config = dict(
    rope_base=10000.0,
    extras=['capped logits'],
    init_std_o=0.0,
    init_std_down=0.0,
    schedule='wsd',
    decay_fraction=1.0,
    decay_shape='exp',
    final_lr_fraction=0.0,
)
Each number is 500 + 50 x the weight over its row's rms, rounded and kept within 0 to 999. Layers, rows and columns count from 0. Numbers have three digits each. The size before them is the row's rms in percent of the matrix's.

# layer 5 MLP gate, 832x320, rms 0.0467, rows 551-577, columns 240-319
099:482551546500551514539483550593462437449526501496522559503518492413412445564451511604514462493499491511503460499475473544421508467542483495538464589391518554475538590504411496571536553578528417519592464572427553519484595519527496420630486448
096:492541462566452546460534468544498499513457566469521538411553421402532591560533572540556458556460481499565559542564508578493532471494488606485438478594430472421539552422522389430504530560494537452529471528572548557517503528586488516513546456
096:468472574540469444425459460535473506564481534599508503553456500550557511503370576469471414409434543426543502521494536541534462481505517422475550522423499427494414464498490481502599562573394510527513608554510518496408533557538558583517567464
098:511407430486553456447522419471518479481501534504538507528455528495531537512489543519550499547484550471527583554447523457448468548466425422519527557428461544503506560413517461429525418479485535437494548470589478477421470431480515491518582449
102:513474656481517470490466371592588406506619413478496495403475519410452455495525596531501499482410531481616529464518551464542547499427543478567494426534468532431510410561520451451445504514474544431494494500445679501479483529512557362520480486
097:476460564458444501501416483539547533502547458477515469456424553445515482484470475476538509365456483441496573466510489532533474491503506490598545434462488471574546567473519439511475534512468481491472432498537547498507441488446499501494409487
100:501620489589484577406528458482480510481521519490448480440479418463514450604571471614489445414508545470522538463467509534549505481523539448462457464453524457468493458502558505434531543573513572459454482487494583438499520506522510466539541569
114:463538540532434518486415557473558531492589414560487400504373531519551444550505443456506518522576395517433521567467471481543482447560482455580451496396485513498433536528535524477480533526421634500473546612501521607419482545465527474530470536
090:452573480510504509443469545500588510498450469506509512476565530549472498432521592541476538486598595513509502558458463487522539434593463498449523428592518535467489546602542505448409559485473481414513502602568535507514486511558505428503566415
103:432487545554444495549591613547474591493551560549498462452535418480509533521549550521513453502509509429548508469495454598471499515499522474480486505416536521536454542551503511402501513476564491507534472546528513451542588606478566532503488411
083:487501545458539495470391471540490495534503511563521526508360506487537443435498456493441569440520421590514511567380631483529494557485528608528572459435513588538443484573519476465482518428530523481548547505494462531514515487470493465533508471
105:511455517492515456439537567544519463532525451601527551490491451425438450483551528483450533493532498509588508596431516465565520442529537371472458450502522419532463498546507487501578518491506575450491393463534524555484582600474488546527413471
095:462488559504524473501521550587441563498542419567474444437498481501467463406496405526559586527509452424519506503486461662480472476493583560509496479452566514556537512568422528512454536490526587531620444507522405466500557522459483458601477456
093:435517553576523413494471521569514480542448527489496501459465542476412555426546429481551490532496612498423498538471496492485499456570531566460584479506447459435505498496455479520516454561452447436505548470623466532408471470466472564484441612
092:436445394465485565478457563508510528518459565482534519494457409513550500465495570550558500484418530500496560529496594492475490535486572455495528465503456541540470539503464512534499466552574504498449545493555425453501571556458463405548523553
109:548521520458527612487457497513463460526515401490557495479474478442424514524513494439508487478514451462510539499459464414520557462479450459507419503519488497505477490418457452501525504442477599539513541497542594465442510442337597397554507501
113:478518459548497520485418494477450438480417548536458499457467460479468531481530472554511527566524484410585483571590501527515424577417384575404538470432464509421569521530494534435527518482442581508493564405468493447458578525531523475443430539
104:452472453485527633488540608552564519508435355507491509584440553452437512515459495534566517515450514496485500554458503497418548560511572485523499463460534626485457563518589500496510516512442472479523521513419585416569492455501489458541467580
107:484452531469482461480490558389510477578542416591557487489538472506464428573468570429450494493500498476588446442436526506565543403484425387395414483521598444515538517500492550481505529589493442417494470477567522466500526480528551513494457546
101:498569513507467511496503516574506557477424448459411448523448595485421479682488480491513498533533502416434456530543505533516510511496541481513462529426502516544451424517539517447458505461468533412505500491521454534462575508511481487591514533
104:513626506581438504417537457491570506569503428569537435473529459515449472503636492534570501526552470472419461463483460550493578488569492405520408504511543452398537483564499500574543509575468475508447450408559514492525598524482542491530474549
099:382557468521512549462578548462451446419505460526483500466419563472532589490452512471507469462483444604491515513459455431524515505582520426524509549540412563453560473587515589431480484515434510534457465514471429441599423517471517380561553533
103:503447479538530480440552415470484501477504379513602470512501533480460489469518488478622437503455484483505519574450487545551521433547410530578556523436437516423499406463453574512515480533521495465616514520460407531529550475569493493518519481
097:472456423537539494556454484517525410456452513597587601510458516475511411474470534486530541473429441452435562503513523480493517388567513569562487590535541491502545583562477523477495580529496461512417455505530540513561616444500526515455443588
094:468576460551499452513461462490551491547531420510441520538586494496540535504381473511461555497591528475536574533425526485546483488548483457494516479547374429410513556493535551513424512552526579385543437548503591446472511534507396402523516556
104:593515375501504558534489531466467496490446511522559471491484462381495478440588533589414502532447437399426498540485476465512504418604508491492448388510411496494472522503521622474530521522368494523416467519511503457495420517509408423537560585
099:458473541527620485538508513499484438485504448546554546423464434541488499536500520450498548535461536485549518438410581504539534502570463463587408514589566496454461552504478522438475564433502482520476444487569463418610481577508493495583424420
# layer 5 MLP up, 832x320, rms 0.0443, rows 551-577, columns 240-319
096:535504471510461457518369463526563505482539510466486552494557516460545608431510487531403449479402523492511560472476539446487530468432522605497548535630522481508518490520483509528449427528498497521550518451413615444521512461541453515526551538
096:505446460447520545413495542576387558532491488608503467610573428482529452441451531500433493483388506461485463509484513512593499570514540489606571449547566485576443501532430576508472487472492402545525486514585497480594464402471471563455532470
088:515507458393564465542493504481574431417484453461456491539561474466459540520521573455450492581505503493471468436463460509596499527512499481486485563500565492471516559498555511477447494470569478504447571509476496448492583530532488548378578506
098:552456574487524457430485666489544500468577465519449511513573429509473498502542552510544546404485467494443441413384521438496446536448572438672417489599466518500517522488409553480466452557485556498542458436488460503497491533529379487426544483
108:529488515487502469448533503548438533436453512402451525423500523485500519471527465543490454465448527502496501434535415476581428471555548424532483553482489614498399535548496415490527632520568449469510454462477502501584474457451536479536376514
102:429514584520442515461530452537446586480533523496442446661491504464510481548443440552482554421493480471555585448432495541450478465478524564426462427468476459507491446620492426421506519487520544509457587531517484501527495453454432489611387513
104:498513549542475576617538500448421445514528503508613450549558568490452504499499481466545516514449483461463545510443557364579495558511455477491521574538490502461495444473558551542547493509459483539483510457497577466490454429457482462548485459
122:582614475493411518471598556560528511443484476478506593583501554473513476455564545487519499492499467512508499543457506559488543464450516425487500572441412559517482481544543580471473549628493389459478517574501506535436473479506461558484526612
083:487525487503561437498568564519510527423483448513466492476468475451493494418430475517415489529507504513556521511449511594417377450574517525489536486524491590407600523600426482472457459514525542518468544497486493504598554404505432476515495419
096:514465541477512518491490484376468551593580482525527508540471545512539421378457476541494487558587565516481466528498434607502568487597481497492464519570496505536507468556467617499615399533601607507533477528484558449495478494533510447492458574
081:563495546532389482390559499575536414467538471476507558571564490539538589530524596517472520512512531510469455593487434452482519509503470536517397401463453425436489518510539519530452603486487482509506504510517508465430443505511526545462433434
107:526452420526509457475525561548543483474601510617486511539439461485519510427551562526498441497523473522490496539474472476510635448503472464385420513494501500458437473552514457556591533503522499490456484504556553451556443587487510583540425419
092:450510562544522513473508457501476464508527494506513512490527493451537493461502404506436524466496486357455570468449574483474451437525563492443426546496483546428482519475487518522481402478551479419462478509535496510513380500570442498520457423
087:475471565546448452467501614528535641569405563513529389598518568516535556453521451463481492564541503511547513569377477463480471572497501382538449463438554431526537535505506481537507449479458454453471389475511517525343453480439440546443497532
081:451413473444548470352545490466478415560437525486503448545580508467425630525452437536563566409473476447611535411487488397484486466432467480495502488419550499480448455457466411600476584522534494556502578480580488532494512516449473543596473519
111:552453619580509427533455453515484503466490555442489481455468553509450622505529505537563489496478597501395603384542515552491532525494458528465554556570569472468481454521437519481463484556576506545618508516559515504469488466485546505475434508
107:463480438442544499519478359491553431530460518549553557493473629458571546464507537466473465488483550540588542459491428550411487509545533503422582461594439501468536500395481558525489590558463576417452562474479509490460500516531544418491550559
098:525411531451562591517473491437447391577521427570581523547523397483518424408549424541533480488542494449446526535468537518518525524524535484473539436483525504503516569425525546530498519499447435449548440505483491507469519517509572548540514499
106:540580489577606475532427536488493557507492447506451457465518442482597567452476517476505518532380464454442502522554425543618549514514462424484475476506501481485539545543494483489534522515449404540514523473424494539382441540522468464494513556
095:524553471597487508398523454506567426580430518535513469518371499573524489486449475623582485450483428588513420506487447491586545453498473457421414455532493445437531500452513493573564504550482451404462512440513521523464478579464466537459562531
101:536467461516471473579402477471524388381558497470571488541503531569456424550504511503432475454533549507479562408484435448412540480465496522542431494467414530523490554553454456559526574560519531443545458501431539515543470488491431498535432414
096:561434560481402493586444515430544583474532464474534507527562474500522408500511603466504587564429494556512506538531574413402472472464481510490662467474439524468511541509514509546501557452516468425475590544472470538473430580453564480556479551
101:533503528549402486545524448461528442667430423434547490495576497528512485417517453423488517569590486563502520446466452499537509440479570471586502515493472544539557519464423458502483510418514556432457370602440443439530460536498567467584470496
091:551443545429440508467596460484520406507369430550451470427466602526518462508517434517452491489529465547552447516477459464580516419514418565558431502492486484490443561554472560537484497579498562521462519557563392631577468476468490454540504524
104:517449505425429632415492552485508534507452467594520587537556490480494572530432472416495445523512465496485554495452466489552495368630592473510446510560495494487455461557457428459439458500552414412484436495490595509546480553515510551505570578
097:502485538537409445468484465463473625500475518406468541570494440453526579422550502399535493539555481500523479509591453482460435514448591493450446444484502440547480454509478533408474502498481502462443495484573546498534415463450560485568559424
089:417525410513558515518539415526558486567452408458495522518537457440420548488565490474489663569548534574493455453522599657458566566430512547530454484460536513509438491498552534448556569505430455538467460497532481455464525584478512510538574543
# layer 5 MLP down (transposed), 832x320, rms 0.0309, rows 551-577, columns 240-319
095:442396499496544539467572485495508541515493483424497502512532470531522577574518459447420513458532600528468512444572442479490535468553538524458443536536439487482550504478532532535460552473495468574455497574462513344539493531568431516531589443
102:510464534544502600493518490528555503447544511450458450490463539550526492537528591500498553390568464452485477467466484519602512543498475540509619533541553468505592475563442558506498487483460524566537495445501454467482463488570431522490466514
106:535462477593461467458478470529446475524548550529525452578522457586545538458497477451471406499431465432495481435553546498497414435540464513527604500418504500560483536507537459487575562487450466621463526481487558541485520529542587500511445511
094:525487544544505481505571453516509531491521515499471424470531492466430537417598551385583516544483521494451441465456459480531545440421455469482537515534464546503486517508559489460498535584463518506568622581520589486490499491466513440522511539
092:460597470480392430487507464489375532535487490545580521548502496484430537486545519490558526457493430456453568571435553557497501470603489549524412484442432516415481506517527560537507477443510419543509501542525484562565548514432554466445527514
103:599564535483501483482444493596466456485494541483544536510424479529447560488514495558456500430558510578526489548572467523549546584547383531547614543426483481536509598395587486583501511429491500466391554522525508570444501482394484460457483470
111:447610526578499491415527498477478492402528400504495547491464503458425492535565513470458373458567468437468478525500559470501510491469548501457427410553415530421408544560467469561407532534451488491531395519602566557419499508605463523588473470
115:470388503460561540546627519530482619476547616489441471448492504452591483501525482537566540517588483441527503635504509519514514433447524462510493500563536448456497492481608528489501427551445469472486477506493481447496570513496533495474556476
091:533450514496491563524402431525512511437474505569495482512451525473471461562476481460505403471455552494421444439552429553514562550445478537545571600532611409462404553482532378507590557455509453453520558559516527447412508524564476452545410570
100:528529546517475472518433423489473583450471432563520420518521486523460452599622469592528489476395460438361464464440510452495548434459465556543499433384530538527483478467466462505610549504478498526462503566509468501566577528511562574535573565
087:434480405493502490576535490526489439445519460521537431567432430454565428504473462545435507509574481520490523402533511580474543463405477503482576510487386427590456482498504490473573577551499499453482521443466533521529516534491598515531509469
104:470399482533469456527570528504517506510504541549516630499460541479513512485557492412511443555491506422541453564387515473511446579440546450454438533518448448556463508518542440543454504462507570551548573421500452415534462514487530563501474537
102:523464457381573530501468631527493459509551497436537563506500494496563540449596434496488444474469501519558495468497460469375456474495406528476483476463571422483418496584523498395592496565555548493534485447524489410405492459507504520491461426
095:501377404497537448450575552515497478462477446484546457497450482539518540611402489492446461471469480546522502504460481493519499479497572487467382480519574466519538504450541575453505497464557592508432426518519570511666525522451460496451539557
089:515575478490472557438514448445520428483453482433547446523388488542523419494510456451500490471530503580426448505432512553550488500525562488590530486483553401507559426475485527526462453509500526555536454510446478571506507439560482483503514455
127:444542375542498558485516507521543606489541519522485489556594497466460532521438442489479540549477395552489482484545551543463489465540524506507468406471493455532457537481504445485505458529497502492521593473481438499500397420483526480525534445
100:509499521472440489497518399475499469543518528516510507561562509524502497448488481565539487635566398488491444476493564440573455533474545547445519434422425429423482480449477448549502530494568454494435552458478596444566530537517503511535557531
095:455454487517535506479526590445431549457536501548531561491528481577530536562497518508502527644549486614576419422449448426576546483528514487487466537534534561555473545478410414497582473509598558596528504485473553447527486527444451465518474480
109:454399498496438513493465485500485445426455486509579459419411506552533584478513521455583454536446544589519487476518473516532491492501479481488511564543521525523563518450445472526572499362425471523497440540528427451443464525444480482498518477
101:531509506471501470518407439529437488468488467526543577421506479396582531556488554530549578508450478489490590519521466504460520473462497505508467504496596436628515538524389520404514523523520532578450507558543576453501451529520533556528490473
107:499544433486508560433496491599470460440570489401530521516494411534518522499453466424592495426502542417529597432501485478407448513424461525457477530443451440496474440473499412457569528567547467452533542542469433469473476547599459515475541533
100:496513494476510464543489579372517439553521567419365373574549560475423490441585509613428386546441507522433466530504458488436532458477527443516586421453466510627525556473405500547537425499564567446478544500461545495433576496466484512426547524
096:543482451643469449533562452473504499542507543486473534598469421542512442618444569482513586405502457387483540432502508502504564469438536479503526436611573500586432506535516501512528482573467621484464360546515434475461460462537525541471499458
094:449486450471547465521486477524378420484476478542514505507554557469525455532493484507438531469449515571405378482475486513549451519500471562544553468490494465536511486573427467450581556445512439460452528436515513442540596481543489501519582517
103:523472554568481507499489471554562452491399574541498501478478470503488517419497569579543533606506375508528556490509530407433466532499530391478543495511457498590457410520480482497497503548507500525441560531415398512449568456500478497509480494
096:518612446479531520514499527471536510460454474521515508427549484518421561412562552589463559486520497506501567497533536486582525494472454571482512490411505498621402596421577475493481523576472495485532451533363442566486502524506489535522489531
097:544497546539501445636538540573526532524509479491464533400471527512563406473569492523507518488475539486564537540528591515508488419577481527456500498487709562530562346417564525481468446423474454503590462597451536544512500521544479505493418402